Weights of a small GPT-style language model, trained from scratch on English Wikipedia: untied embeddings.
Each number is 128 + 32 x the weight over its row's rms, rounded and kept within 0 to 255. Layers, rows and columns count from 0. Numbers have three digits each. The size before them is the row's rms in percent of the matrix's.

# layer 2 MLP down (transposed), 256x96, rms 0.112, rows 197-245, columns 0-95
120:130095118044168105074116105086118137074111109118111202120106131099162118148104115105125129131132123131124135159167147150121127136087125117085111049189255167169103123116110170076125122139166160140124121134094145148163107134155156124105126107127144099070126140046087125133169106135150126111
077:166103146141154140148110121102130142113150060143119146134116100135115129185111171177108208181082202165115134146153130104100127149148188108172139131094116115097126094103048119160140151106114153178128137106078109088134184086165157173134157113171082159096162096148172152124110156192097138168
101:089135136133093156082136104162128120163130138143158216155117065132128091177137110173135088055067072117131104128141120165103137123098159095134126154085112123143202132115152140130117135120076089199170150138082173153136162112106152128164089140126122125045149112134099077135152160155112067146
106:081105108178128121132160133133085151132130129130159136120134098158108148073156152128137116114115107167102121173136109145045097165100103110218146112181095147149122134188115130126158149079099150067086122169090138083208117095121120111127126117076164116129179149145091058182133123156197100124
096:120125159115116146113115125078127068180104055100139137157098092124111146148107130090089165135144134212160148160156137154109183143174123138147163108088000113103119099157159122170184146153117124126123149132120122118094140136106090150115123137160105120082110174128219111124169100150100162152
116:171124134138126118120106163131142133105129150141170123077166115064128172140075067145135097144115069129113096128107136125090169161096136156144168146191116177159180153134090137084173143105212134111124138112139166100138153145178094099219166184128146125088122182120093092101140084144099114085
120:141113154161160132138105106132136136095160157146144127108100082128080118205109142139154134195165129123121181125145070130072155158105152113115202108132036181159085137096130174138179146118149138114139152169118168092126162193157105175100109074141151123167125131117106149097085126147065074134
078:127113065151099077155108153140114094164148156170097149104083083102122059116159108146117134130098163154165140082108112111090130158124120121103149166086202108074111124098135081114158126086142124152139116129136159094126164136102041119133136108140090171052104095134142030082093159112158120126
133:164137110155161161158128149129137115125149186118128207146096134122101126116109108114128119132109027135099117132118132093101116164135122123111080127066000123134074135133088117142155116119160145096137119097154129140170089119143118119109170118190157176088189116140107098154147130111085096111
081:166086073144176109109116142144133080106153133143169106151166150120108124178153132102095106098104151142168128069125105092175091123131147125098167118085165105141162144106156154073114100159138060139122160082128106164125187119120139126145150099042070128118136174121159157029130142108139174071
106:102113107152155105141094171149176072186137134096112095147115097147082083119119139150150172117131079087141097158093140137106152139195148101100110133094067141058172204118160135124126145137121104160163180096131148161118095130111145070098055081080090179100184122086129105139128126166135118140
096:123169123168134130148161134124127104114167132149137080091157131122104149189143135129138154172110146171142131112071127118122101138080126113063165144143205137138173114095071105129095081152111147089114091040136138164185100160114124122124149108072155137143140083134130184066137146059198113075
122:108093111140143098139132136132081175100091098116104145087127123146102108111129089131131065149075168148085095127101144131136135152075130167155115109181021129162083124125146135101167104072131198089117096171080147125144124111105090146167111143196126151100178150102140083141160102151060135174
099:215138139068088150136103155105099162101173119094099111157156186156154126124082117187121110138128153095157197167144150139145083102137127105164119098114183069117081135127170151120092131111175126101121121083100077125121151103138129105172097111130154131111069133124089125125119069149039092086
099:150146150112176142118151104081094105151125106102208137042122084099114124099147129153154117171152102145103133173093142114125163143107138131033156063099071102125093129125092126103135135133103143104146136185143181129175114109133154124105088208123096137133085143135054195124118099153151099137
082:165192163137121094120147155092106084146099195135156127071099098179138123079109103150174135146153113156070110150132129143128150116157125159037182127095156135155137141093095103061155125079138083085143134164132124129126128167160150162095089057110132120139103111103056140133165119186117146090
120:111110097097110156107125082153119173130162069126115173131116170113107115062151104108110130135136080173127082154108080153128144172112096151121166131105037070138073156146143071117122058169153146179158117137109133099089121141119127109096177156177127088104136106138160084169166119104066167165
066:195137109062068103104123121174145179155124087061102155094146158127106095101081145141118093146163128073081164112134117121123115119130110100103101170137129109116132137139135102102127108131142076063143175125082120125098161164149108081149137122079160074118072130118107138115205073164058151085
112:097108091176136058080145107103106140144128147041102120122160185113117100155153093131164158142156133166082094119118116131157120023140136124166064114122170118128164203148098126144063115145113095142166138118118125160098148120168155171076119123136158079096145111098175149145130152147156148082
086:154140152136189143189105068095154104133150151146185106089139119049095166137114113116178117123125195106120108118174158143064177159105152182115192117109077132117166141072164133153144096150109139132101149125188127141093189109171122128121151166066108083167116151121109156114102110106109120163
074:067054129092056109102138140105117088155127140138157042112073117130106120168139077140137119085168126075175139117161100172098107174141120138156163126158162090098086147142146126137118127114138129124169114054166118150094165155119084128142158106160178191089196110134135143152163101112170147122
093:122126210090127087169194128134107094111132157151170140128094150183091159178154069120130142124113114122187152105109136111107127087197118097074148124129208138103116099146131140136180131132151118117101098111125124160128113097157159078118109170077121086174164122146108227123102116103171159106
076:151117147132084169127163171173107150129130182090118191146156102120130095171095156155117130133178151129192173162128205097123133095118164160125095119145153144076191107098138092153097094151141109167131111108103122149155065178145124127075162172112114108104200166124213174111135151147141133120
116:136123134157134155197092178170122184091177167107154115171140149133086087146139129102150138090116148101094174113099171159102167167081162154131091162136158189145135108134139181147101142166149124206145155121124113110128110095131148133101096144141118128111149119114133045130070152127196070201
123:144084122113104149116165116108116135119169157120095165102068152135146158163105175125098140165080157076134120102051145121101136195134106168162183104180000161155122144177121154153163088142126128162098112112093131141134131178121113170145111150195163119145145112093139121136154108152126123175
094:127095078105146127177142110155098145098161132089123176092142112080089113085104084073116100094124138138173063133085138192036112137071126123128091157119132145122175123082142129103116150168141106197102125158077117110087207094103114133185073118090153136118180126140122115139118105111110118109
113:199111030123111112174121097109085155176122152155087096107146067126132134161155083143128123097144152147115093142095095103063115178091098143152168100128026141122120189151142169136112126129151094186140133101160111174101156199136126151094131129117127125089160156135113101133098120173109138132
114:144113121101155135114167174131134153145146104113163132161130159168128110130076209109119136156115147128115185038129109069144134085106103184119173141107255089136101138118126103121127110104123140163084084102109092166110106139130159139067086139129122085184090160143161144123124160166157145121
120:129128037115083171090093156111150109148187103141077117088153124111121115105142135159129133060100103150110121111117129104147145137150099096012166161091016112136122158109091108102128104154144123159137162160124097167112120168114134125135137156112136168115140092044105171136131140114138123153
115:145124135057147156091114132140098074138147112130156121138127079086115147146210085119108142153174108122168106114148137168119148066117135097149118164083252121088064179102113100155099121105104099121153194093170167132144119122149157157107123068089102096121090165126155121124117101132138108116
085:118056150177146133148140095155134114089119116169065184126094109075145147090132118130095125146099150114060087084119177107090104142092072153094152102141188164125162115192115098069159080121085148126157167129111174106079110087103160134145174142146144126107144168112131142071104088138173133160
103:152140156119093120063148115109124133054146182089116120104067138073107135139175175187120177167110067063162116123146141154118157150098106109112138150133047158113172105135077122148129163149103192162098121156154165153118139095152178147132141163104134112125094177131134099190120077160128100124
114:102115131120118111175150081144126176132155171066103119127152126140103145141130138111125157148109196102125140114117113156115199070121127137185112186149183155190090093076094124097120144109112110102186160143137215072118118131164069170154143114184176105133075139170135130144153135098073138123
123:160124121179089140094105137087176101118152100078129126143143120132118083135092116105096079059084092121116123124095123161110056111157174144164155149129023120139124145079090127089131128209140107155147117150091120142170137105094125114172148153114059158110114089136159109103150135100213117123
107:101090077082108097175095117042141098101119111139175071117117199135114086188112215100110109138098161131123161165112121128147155072132133118146074122119127162105172170085139112129130179173144171116178209088133124136090143138090133136160132138129146108155113122098095124160158143103141173120
051:118112140101082155189100128145052087144122153074086098141135125105148097152165112161175106171121161135167152133064089105066140153122089100123114140133216082150098088101166120151086187088172105119082120107135132130127115139141131158069125151085141084182088124098077146124099092100115120137
068:129135173076115146117089129144145163109146125135121169153115070108121095142170120135083123085094149114060090131136125195142128125110092056083138079132097132140157119177139130176128133068118086204098152077147136068090160124175178142169104094114090151091141166089121126189124147081109101111
062:112145049123206134160132096173139166112142153137140105216111127085165117150120147136167133116149141134126068088172104114121135142132078104113203134156175166106169108109117101149201138095138059126122115101164107095150131071082133106064086116099173110146126161160129152122127102171158134122
095:133111165073121126137095181143128076115140147170142086111136115155220109139094120145107166154129136138132156106164111120138117042119144093115072160199063142123131149146135115070114150141164078158141130041155125126148101125176122132087153052172123174129093118143150168122098133088161106113
097:112113123095107087111181127169120184173142098059165113170117118158150124162152093100119161113109066139149122168191134149213143072149117107072195104129107118148119116096119124149126125155108118073150090081111130135107131108132129147121162155098092217115098112172079108122181132141167158087
112:158088129177103116118152179120091130113117166108134148096136144123137181127074138192108113156120151152126117133165146118048122147062091195122180078107083133179146137128130137113171125094063097198126143171156103135178124191143122134142129125113114058063092158131095086143160118172124116127
094:138166133137144130139140102141129169109130123131045101102128119108131123141112119178110070115121048133119112127129097152096129090152124064086075120146192074079136128111062133088124134102111094104100144094116111148136094199107160091152078144158112149090191093142183167081108077104186095135
055:194072134149189141172135190114116137082137138120103143164169151092069117159149197157168138191119156091125079075091112168139056090153173164106133156116164111086090138152169121144185162095139123112141131089147118129118170159148130131134126164118146117123179122116120078110137113084120119062
100:138089122087113095142156116110090155119126140144085152107136114146034129105150044071132167137127092096108065170118135160150128146126119143154124178140120213165188120116158111064135139145149114135171128173128208145101189154126128128109169144165105140137182150126117177129151125082159168147
114:152136119093164133165111124162105094117179142080184127194115096124129089098139186097108176093154117110159152104142153140163154132157182128092192171137226181137111152167114116185154152165163157160151143100118109131116129122096106101094174064177112144113137112112149133175152189142127159156
091:126110111126090145149106131122118143131099119120097132143131147141147122177169159161120165130084143072122124172136102083166096117096174164205128051180058152125063105131112197074128136138098090161156063160107123053097125122118140146153121163160099122128156150132163122160074095080096115085
077:111150039103111125182127119109106109130087096138110168113068136124089150111164106089135125116125217146135086108111141158117107106147169070152132204134077116133087124153067144090103150128156111134130070113107145114130117195136074138130076155200154124150155098155088101117106080170143096142
059:141039157107123075169179163117167120181103100113110117119096170119072103213151129108116141133139074103091131124085174116169115092125078095135123142152147149163091156087174129108120164098082146130066135104126118136131100131154146113097143178154175110146138098116123143100118080114131223161
103:119088204106090186154138173116098077092150126180186103110101162125133144113143131130116141141145151127086136159150138144114144128180102135097105089098233125096128135134122117121122126115132107153116141105123129168172148133110148141037114110072164169181056121134084159136077094067102110093
# layer 2 MLP gate, 256x96, rms 0.143, rows 198-245, columns 0-95
099:168134180169158156127114094120090072093094135130158102115132187086113114130176154165145175131123121130162202082164170094104133096178191106121201101149125119059193141118166115136107163092156130108162138138113062142117125152131132165081123150145106085125101075062159145117099136140144115131
095:093108206157140150124139071107148158156136145118182120118202091107109154200181144166096178125132147105101145137156128074128112080103130119068117096164133158123157166065151135190074119127136143151180191153085163129104151070100127123101158176064116146120153123149123113154144137116156142118
109:129153138100131151134083205150124091231175107162132138113120109194128138177138180169104176154103141131128146126072157137137151101211132127104107176127141101143166071120152118132144072075158125146129159093157105146128168105163111143128082115124131093072134104074142165133118139117181124074
093:114128176177170144170121115176151081166103085150150100139069110121097183159117110133179226136139114153106134180130123133108127131105118066088101131081129084077151131147178120156130083133135084094126167106082131092083116109146098157049129148137153125125098109083180132127166134175135113175
111:093138140146086157107150119126117087130153143080159113118150168117117146127168147195142136142128148096133163094120095132094103147153194077103102146119135134154109041156146152162139147113150127078145164109122096198100102153060106135112144113141204030151159109141189147184098125142187119114
107:177093168158099101111125171204171117119145183129149128127103160110107122119172149100078177135121143048146101108125162104115083138107117202088107143175117127153155132165142087100139062096123113178144139125080121139115085081196134111160096106145152102176091149098161148161148117111201142131
093:079181200136185121109180077205164141121183156123135125123107084175149146120069140120086136121210144182125131080133083069139097145139170113134161166131139125103148108173146100159136142137132150093214132078110128116125135142121171159114110103083148142133154159139092103169143130093156121120
092:158155186150117154186087110144142074150153172124116151134162132092103151081099139058142121113166090159134166163108128122070158131133185131089145128092119083165145124105111123208154100158144133088120092120162137162177090130187141132069107079121166120094124152119089210100182139119132101105
095:128126133115159163101172130136120104142132105138137122111130152103142195089110174216115177157176134136194159130136144127161162103122141083139095110078120154124168131071142120138120148091140109155140191106121092131133101061176139198110130167139163081163111194126155223135084114146162149112
102:106155154153090143070163152110168127176093131097185119169178095151095147109111092175107177175171130176118121129092114093150138179126129187056113107126152142105151194165124134114063134105105115100161124110108109165111136084101100110086117108068171162132119099082108197098113149164097106120
102:145146164125197129121154143173185153119150180156110107127123145169089162160130175129131200129164165159131159110122126081101158152137098068108123142151112131090119147117104150129078132117110133086071101064088123134117135156112168145146122125107150141129117144161053183039144131054185089158
094:146154145169128092164098133175100074095091151109129086095148073149079130170129158193180156171127131092116154113100082089092132112194136115115123157179135115156194096138156082139081097116114098093100177138133113164118108134136194081116167061099151098085114125089096137132123127156121081091
096:177150140126169118195177111166140069133112135145158127148085101125158137150129137070171177087158137125175081032105136161145099105195149134137146156109115140100155134163153116108155095103150141157119136094135090162122105127152150109048099124077163111146128130077089215131144098148149145169
090:100176156139088171102080157166152148141166180167124127139150176156141157152147095124133129092084135165102122100162154138155070089139118118130198142127104192128233129150118096108161094120173167096112179084067117098131129142174118103133126084105194104146121155093100155152139151143137133075
110:163119135156085087112079208156145112132119139134143101165120104149124185141120111106113163159175123148148118097114165103104129094089125175130163122126136127140215220090181169161140118113139130118111108139099091119179100094164120102139093116097185114174038163152107171176169135157136110123
105:130118114127075078106062145142159099128126100108160117144154143160125156048144140137154155161136131150136133141081124190151149111166167130103191108103191083119157141096178132128143119184094146112116144093098048151078102120151130105122096118126166040172055139113135174166126079152126126148
106:117200213141096128215159112068127063129098172105176116101150092132115128122093118146156192114157091121131166108155128119119127118161138122133185098141111136101162173112185053120154074143097104125107142147090128094156160125151130106088112122122184135174111163117098104124093152148160117074
109:067172170132096180178131134092140125133162080097167110105113167112123104180140087164134126120191079096056172097126183076140142121156125107113132117135143116134134119072111165139068141050166159096111090140153180158102113109106143084122111113085163140178111109114049149119112109099113141126
108:095117164130177096142110110111129111155070180066135111144128105074074198090125115116187116131152115136131151042151140122080178131163105094063188130131116084074110089138151133148170133103126171085076138146112088139125104112144139136128160139051148132172103159092100130109085102104127148150
088:127136108099084126133142140143160059206144138156153115114145123117126130146113118182166127137113107179139135138128079135163143106205135105127196129120119140107177129131133072147103116126124135112214164049118126041149174197123145140145116134102160103140089126087094141123040119104144105161
092:097140124125110162182114114128091135064160103151154128113124158137116154087148178141119213070196154057176076140075093099130123123142077127070155113126151123078146148182162127166087122113093105116164162146148156160121140120132144110124131138127174109131138125114171180155073098096150114049
113:140101198182116083124161098150115137107160200140134116066152190127143148138116096133126144161147136186164137131185119109107132102123151075117188133120143116126145145173166103124126101145180132145136113082137119133116077159172133164090147084082162139129162153090162158165155193147212130066
113:154145246153073100157155064078087078094074177167142105108173123140124167075099186110144120151164164144125162112160166119138090149140118110118102130158125144093139144123146113086116084131108101133166148136121126146143131084189191119100149116102191113131104106125112165153154141095169122087
108:077134150105156086161122158121144116133149036153190093136190143131153153114121107176160153176171140121096130129172114115147094112105178182128093079103180141142138086104128101120106141082153119148112105135120116153144103137166153025118120132091073108121142119168151122044112117103134085082
102:119128159155131062134124144117119050145145124120182082112119102080073122051188110072111154117131143129110144130145113112086094125140146091063142221146130074125127169156124144110059070119150159115144128121138172130120122143160132184131108092113143140163121156112152175127091194142167121082
112:144135195140170113109096139144119120122144244186181149080175143149146151105041091124083165127133148136124133105123129083145124166122135144066144111090162134102117128115132112084145141154161122124099153133136122056110085164156146160085157109080156120138165172155149177127115155148186085109
110:120184153157117113105105168129176096189121126131106112103097142145138132131162139156108129157139119134128157158043167110078144138190052115065142177121165109177135129128087110137121137117116100135111174071105131134173092085183103121127111087100105126111063112064094172125158138154167204144
103:083149154157125153153072158112151124162131101200166110126071162138129120113186160132099185102104086133088094110137117074156191116136130075099130188131125161106174188083137147163148122105135157151022133082114136107151141143133156091154098101104172152125098133170125181114130092140143095130
103:162157110129153142184127123102208145093170133141136117090127128166147098204055132139122130168174153145072077140132133163121163096085144104096181108141147139159157112080150163143124102137153142065099139127147136147118112087183086067096122131105121110141156044120103154117127158055109171126
104:091195185131138099183135128110064137145103167143168140139106156106130119118148109103131205111144117132150134119098085122152170073190129142085149169103111165119175146057205128167112108124114140129149121128112144168115132087140109097188118115104190164136074102085049163146112098122152140107
112:121081193198179139102102085138109113187130158124103104141194159118128138163139121129154125139212174128113100110154123177113127127132111160126143158078150148124100134132182073083070110057142115110193133118153129135112164131097182102117120132094074111177129161085122137116096167066152124104
104:134146199100158087111150141091168116129164255126125137130126146164132157100112150130124150145126139186131183098095134144166146114164106138139117158132129108145154181110072110154160120076186134116092136111155077071113093129148113176081139094110136100134110136165188192127170146143163137090
097:130135109157105120160100179154099087188144192107083109137121113108158136189227094099141139110158147115133220153087167107134139073167096116144125141099169172142156147110127104135146129100164130100142111138111103099116113101123137062059105142122103154135121156083160196110130093144197124123
112:147184183132179175086158137088133116063091132158171082123153125106121161143097154122130144217144143112125158148139166095099183118109103115117143131147126157133155117134111107079120150137152108037084226107187154105111136086148076167151133140107121110176122159107133122133130109136129196157
090:130064082119107170104132137104093144177152084118110124144068133133093176103168109109113203166142146194123167120183119146080151108179148101075120168156136088146116150107156167138117135095131099087163111125169156150053120113107165113116136140097117091188118100069090168123077174154110128160
088:121132165072146157119122118101117099137145076156070103110111131138133115191128112085139129079109152117093103076142198113141140065045105094076155088183143174165160176127165112168142152175137171080064202142135135115097154122174139121135144135132123134131145142114112189149128121119152097076
103:114175125137154149093112135149140137165113161091123125151125110124088088094163132164182148161132121154121131081143120123139169095162186121115148080136127119168146143123117030153138133152107170085107164160112109081083153085144167107093095147074162091145103134144097176079068049053149124082
096:128194213101141139144128144136127060111150113153185106114128187142158126098117137060108159175134180137169149180071176107145130092180103140127128195102114077123145128120178077127093119105145155160100134125163092119150111118169122152183126114096162084153138103179094184137139143141113136086
100:140144161142134139136128108111190151122126114120078109095109089179120177090152120155141086128217092159108158096080092059086129077092101118115109148130152138117151153186120117101094156095113155121106193158150142143131106102116148073060163112078121162173097130126178168065120139104145104181
097:109075138159125155081178121105132100083088198089147085119102138168114142114086139132080131152143129151131168143129160099056104181117139094136137094080129157157095149160103106112157129110101154132132164129163129142119116169093124143135108109070145067119086143114205158135165153183200122213
097:118160143176216179136142065187114138109117111067173124119115142095094183083108096173125156159150130116182078174082118138102165120159153135110169124145149100149130113156187122134158150156104134095111122107131095135203111108103181147160122153067118145143114091176099153161165098082120102106
091:121124130151152111144097122167150093219076138096114142166117152088112118103192123102143168159156125147149170090121103139132110131118118124122110171115211062137118121081168134120094116058103118116150184077136145128089085089120187105169079129081155136175131158098160126136141134059160164094
082:133104155131208110135139122177095108117080183136193107123169153054120122122103126117131115067179139087191143181134124159128154112117134157158147157122151124143167156153202088140153124065188089163138142137129140213153151098141154126126089151101152160123113161106109132118145124148165188172
116:082115144176082122177180094164150159153174153170089134100198075144135141167119123176174182136132152165090185124064116110136126150176125117060092130110145147122178108099138121112126080131082083077137124145155114120125135104184133082128100150080140145146124121147090161148067082121104165108
103:144115085138121102124137095123130187135110157086191125136088088118085168158124143135113201140179165090093113188132147163148143116094124119094112117182165083144162164144144115179161161116083109109163123120141104105134112159135187158055117115113087067124158138129139167190101137163163131042
083:098137173118226168134175058137177118101191177097149137104118162089166128129139068132156128153170134122115168094105067082110088146091105162089143082183126115203149126083156084115172129126124098093121144125075104128077102109149148123113184152126122126172146126131154128104137112138120151101
111:166128185128169097131127103198173089129072126081111101104177081134154172149104105142120116171186133153144146093147094104093147088130123104126162061156152102088114106108157132160135102058136118112056149112154165103155082185148150096103156101061094138157121113179126135101104181115137099141
101:135132144100152135184080142082184133085078146126103088130115155084133115166113099138126175162133143124142149116119099132102107082166134126114137140158140136128086143071207116163154088034143141047070143171146131162135152144144086102095121124114168044113168146145131115134128187131148113072
# layer 2 MLP up, 256x96, rms 0.111, rows 198-245, columns 0-95
078:088186151174180206099076130119086092107060080168126096115110136094131150154152143140115146137050082077114167112148176155162156100153159100123122103077124106067164143084141102156141172080131113158091109143159118071134160098128108148139113157134125155072139142124168127095151128113159103087
106:061117170140093135154109068181120097149136117154149125146100112116101087146221120140096116083121122104156106112139116124112128038052132141087102130125120157151178155072147139155123113116103155159175080134128172089139218080095122103109106111093104174098143119147137113149110187146130103157
099:152163052172194174130125148161100103146091163139101109122094107154096136115182181097149086076122126142175144108106092181054176157155084078126104133108115070127157103139153121167174141112102145114125175118112115157155150111098134121137139099107160128083147148119141146175157114154182197181
093:137096084166117150073116117154128128140101093118097141142049103115096191124107077083132165136134102155150114146192123092124164143162094168100132113078104087126111161143162122133134129129100106147130190119120139086088120148112159197062084111084065199146121169140181133110133134066117133076
119:121145144138163124162094141143137138123079086150122124168099113074117090084098160135161156184068186119150096186186163218138117150120107118113115161143127085125100120140143112125090092102145088114096160086104184132087110021127100158119145107140123162207137164127130094134137163131122161118
122:175100170149070115150164154165141069126189166170150119133118105103091201144126108108107114112166130124158101128140108112120073195089099099088093161150108129243118156153095088091151133129166120116176101098085131140138130177180125125139161170147123156145131107123162149166095094138116174101
080:126151097141114183126173106107116101106107122071127139091084062145146129165108130131168095161137190142109103064127111156142174120154076177147155099099118141080126137145073130156203095134110128079155073137103132042115096137071103097134129132163124151139131097121070114099118069183125106091
114:147160151093105134210122131137132063091159149131108205162141118107114194121094087080168099111127119123131139164090101115083134125131167173082109124084159095144153131137129161175190122188124142136123136107138199156180073114183134056108123116142154170068151167126120143109156140142120108120
081:145137174139180126132130095115084177053169104080167113107147151122122092136044140142140139141198170120135194147136107164163126134189098185137124091177131175180090152137106127115130114149132074140083148165168145149123183151121135162096132095132107134127152180129108123130198196135108122126
106:139149099181113125141072114187140093157149107187127129121121173163171107162164121145121169087112106130145102129135083161115199055159115129130124113140144098138056143080211140158128151058075161178123093123166150137105160150110143144150139095124089191101093107108156129129134121078155089093
101:099123124185030105162087110094151096177038110138096114122123121166151096123139108131101135136062114210089144165092134156135115094104122170127135103124146144188180120091185114106163081141139119125203168128168171093174128105141158111118091128129114123136126106095107118152141160142093157107
097:102137104183197089156119178153106140084114154123124136144146095115146142175149136134193106120068104058132115128099119110120153105168163107147119204123115105164099125171119087143119083150117115160030156170107105140156058144171160119123209112106126083081147116107093102114129093152130117125
095:141108142117114137118087156103131120080122126094061124151123142137130054106132100154144102122118155090117127123145091156137137128149147090129113197060144098078100173112158066117086129116174167114130219145131139125090126098141090061094122100099106149173155203141086072131171132179115080093
108:146149141161076157096217129147147129125118144110086109119151174125106142116097161139135186124133141134158116131138106182136119203154131090130083086070126163122133118136116137124195130123133094113143201119153059155099158172139148163141174119165188050111101105102169079119141095076142107087
082:133157143157129151140187049103108082123159105000100126082196121181113157136167120159108124151142095119096097159125086156116165109149117114099171130122138147107154167124113116155116084152162110082133145116186135077106069128101121103125155167126109151159138110119070095157086161112145154152
109:145143098116069062071115118195164133136152063108150125160147145128155153064160095115115098137136157109079110168117114140131122165152121139115222134115143110153093117164160126112161119179110123163111171137108062098060077137139127136135133157152130063145068134118164148167130102138082184159
071:123146139122212120079149107150110106144130139112114105120155140095134143095094111131100149085132130151120110086083093117086116157082103150103105184109145129114168154082043143126145139135124127152120185140115090180093123228127146111118106133133098101192205150128085129112091199159125196149
115:155093150124135154085164115137136130176121155151134140167218105110127174115089196165147136126096153203119144082081127136121108190152116131106166145126114171120119091148114121140096143119138112061174186135095111089116178210166146135165128132158167136112152158215150119173091126123136144117
094:173143169108184173139166105137108202139183140101118125164125094114107125164090131158142124103187112103091116137171141123099138144185141181162159126076150104134154128090099120144142088099165128089088098106180108154160184087135140147159130128116124011088080109148128146121077134107141115178
080:137140124073055097111109178081103088126129192065165143162061123109098111176128104122133133107154123108153162159141174140136090111077090145138072119184125061106127126157129170120149068142140116142099071119156134183056162075153110109118074114119136179126129108134114164134172118163123116138
094:142175185143071107161199143098168121181122182154104117143171130225115085158142045113110106164100134184167193151123163114112136108192179091131147120128113107134135117129081152117121160139147123127140087105149109131127146121116117112129074129106156142170148090172075114122124111147141190154
080:070117108130170163103067153103157132140139184116097131158099112120088094106090186132128115095115125160124183130214092164117138121150138141148148137085117155079152106079124122121140132169132146108125143126067080091137124210069111106134079108113156066123080188114116103147080163145100152183
111:167132199159098129156099137136092114092113107095123126111133102112121137150128190152146108123144096149154157139099120120081066152125165092126220169104101175130090102170152114118120118169111166129160099142093099187118153085151149102144177151155187018122122060138141146141111148162169102123
128:090040094163073100120151171146088136122108171085146115130106167109127164126124118100144136133099155160136157105122084153152101206183130112144121083092146147134147111147137152122180129088143164102178101104116079185163081158101159118123126133159130098102097099151192073153135067132191097174
095:161090127134161123153126246142164089134111101173155133124128139118126126079160117095155224119080151123194187148123132134146123143140148193121165087102100109128120124062118109120095126090132171155114140096089138108122190123154155121134108103159169190127088136097154134055109147122146102125
108:131051116138101120131127144137112154131128191098118146132132112135139145078102135089110148121075138170178187122153130127111178196104115123122118152125144163038080147176111161122121192105146174115132127122103117125099114154121124173164130095108227121118155149223165118162130105189153137124
103:140094155100121155150145112135105188127094121128134118135190203060154104150054177103090140148132176140158142084139060107114122090103131164130195132154102149102086188097126104143139118127128134107088086150135123113074153115139175126117171144130164104180197150189162098151126145097100086110
126:183107095110053148074128192074151127087112094137076136099154114145118114135135112165080159106126155172105150134102099098117123165119076033091107162153154155135132111160098083110159133194119115142148186142131138159191126171082116108171134125125139168144098086092129134127099170159110074141
113:145138092173143164123154097151040143107156107124099141127144059131138112141139133096145101153137125081121058117168098180134159126090111168115109183144137119130060139173080080157103161128112111088101165143161169103111159090181167079132122114084099140133151184136183130096122097079079181116
090:091113119102191171135116063147143153119070085114077092125096109165100117125118115155167157140168119179100140114040163121092084136132092132131094114115104179099156129104052096127158158104099134113162132136093145165079098111122157099137140130162151105064151177101117147116206101107148159181
109:130069156106182094133151100136140154154175154185122148135167142098136143165178129132113185136126183172161180102129116157146059134119139139173089121195143182162131108085184153155121108069135168120133139145122098121111081129073128142114196133169103189091139103135085160157157104071112114112
109:098057144153084129115176095111115180165130114092149116135096107146102091155137145136177154110106115104119102108146146196085158156113087145140156158200130158142114146162089122155139174109103110056141175127165161116122087062186140135095136132099203107193121135135110116173166072112140133172
106:149120160191091037139111127052171126121174125076154107113146076194126116175102165086106123124052142102125174141111108167132118150178153199148126182136136108112152130143099136106103135099146104086128166150159086110138116071138180102146143153116090119136069141095148108137142130127175113094
112:181125192109142129161101166171118161126106129100123126118155122158147154087106084159137147082151117146164167125103203162180171143093101156127182128127101097166159148176072068092106105098104111170074119147127123107190128097201137147107099147081109161124094117085097138088123097195137097137
056:079165067165041126123101149156113085072169181127153108141173128078139135200087092042127138103139116082151141164114160153136118127109111109149127139143138124107109082192134090157123073134144165134074105104104167115145090086124124159102154112144143094173096163096172142104153089125156107135
073:108145154103116137149140102136143141123149122138128158132067152120116120136162118080105148115140111093146085070166135186142079123106054090102125137102141152141132121095192148164162117154108150138059190141098135041109198118132156161160159157176079126072139142136218131184120143106128116090
066:076142110111172170171183129123110162118129127122160131130074127126096162168110088087072144149146168129127115104165160150101081182136110039117172106100123159145152187142105103139128133110156150101129105103149146098147069120108058129142146124132139087160173133180087139174184178151135199169
092:165173156117115137125131094161165138127146038129182138172135127168116154150071142242167182146119153167140084111166102121142070129162181076116120123159129127062154088193112082117127142090092134126176116142123130136074120160153159115126136111177085146147112145104155139162138125124154123112
102:130150085099117106123065153132055102074182149110165117107078150085122072153114134097092137135094149101158097111185135158126169147127156096119103121120129083133119149149088131173156157117096093143110086122083100104185179103105087111147129098142138132123102184110194103176109088212153080144
121:125174206137169153119096110129148131111123088070143165148160138135109092111109136087094114125114149114120119197111138128130141071134156109134146160118135142115116068109089159138143148142236135115067152100158144087049131130090116105115119111080067143149148129086093158100124197084098190115
100:109148091136145180101180089054119127142135125093065149107135133117129145156163179168118156104136127129107177146090161159121120098134114081147096133121117201206140155165112144097119191126158161136151199180169104095081100164155130132081136119151130120132157157087051156105104148132107141186
063:171117112113141142148089134116104112140126193146181119139157123091137097158192128144129088168122146081118120119124130186151083145138108088143127148152141143114144125101033096153162123082098134163129096119167092093157194108162091129158132089139104128197096123114117132156136140019081085072
104:168117032090119058109123155155101086141136120147065129141159149083126170196088108131163134124145156109152112047068134155138128123129147126138092124087141109167168102116138136107155141138155124117147105160110111116081137162093126103108116067152159163089140130130109162023086158166125171135
115:141129130126205131100157072083114152078143075099160113099101119167135118169113099133153154188167129103143107199168105117124140147102134048146153118163137120157045087154132135178107137147165140085113154141117126147123153156142101125096138154129108107080182143173210132135208146111121107151
085:127107059154073126104102106115103162128139136159155141150177066118076172180104121202091156155150116117118176209168133106179135116127193141130133074132127123148105123115093108131145148118056137145137096148126171087108104128155137141110136077117098107072183140068093104155124145079123111077
083:139014122169106158140129115109104113106131138105148109118121149141093161099171074088143131132106112127167151171074026154107103175153101134131188134183103097129072164120179090118143163144108160099151113123118135109141101075186127123128118106128168101074086090165110139151124119182119108156
066:111106125150136129116057122121113104186181106176139101130074142170065150079149152064055114135106107148145159144157115143139148102116143166101102120108121078127147234116164100111107086160145123131144206119088086144149155101143123147133116117154070121113170146084184166108096098148107136148
087:162081134130126099122154125143106113116208109180179122136138187191130127112165098139106117127142102181165167107168133073147115135072111131062145101114125065151136182212086125121167109153104105166148088103136150150122074118150176136141139062112135127111170073122156172076141124133161112115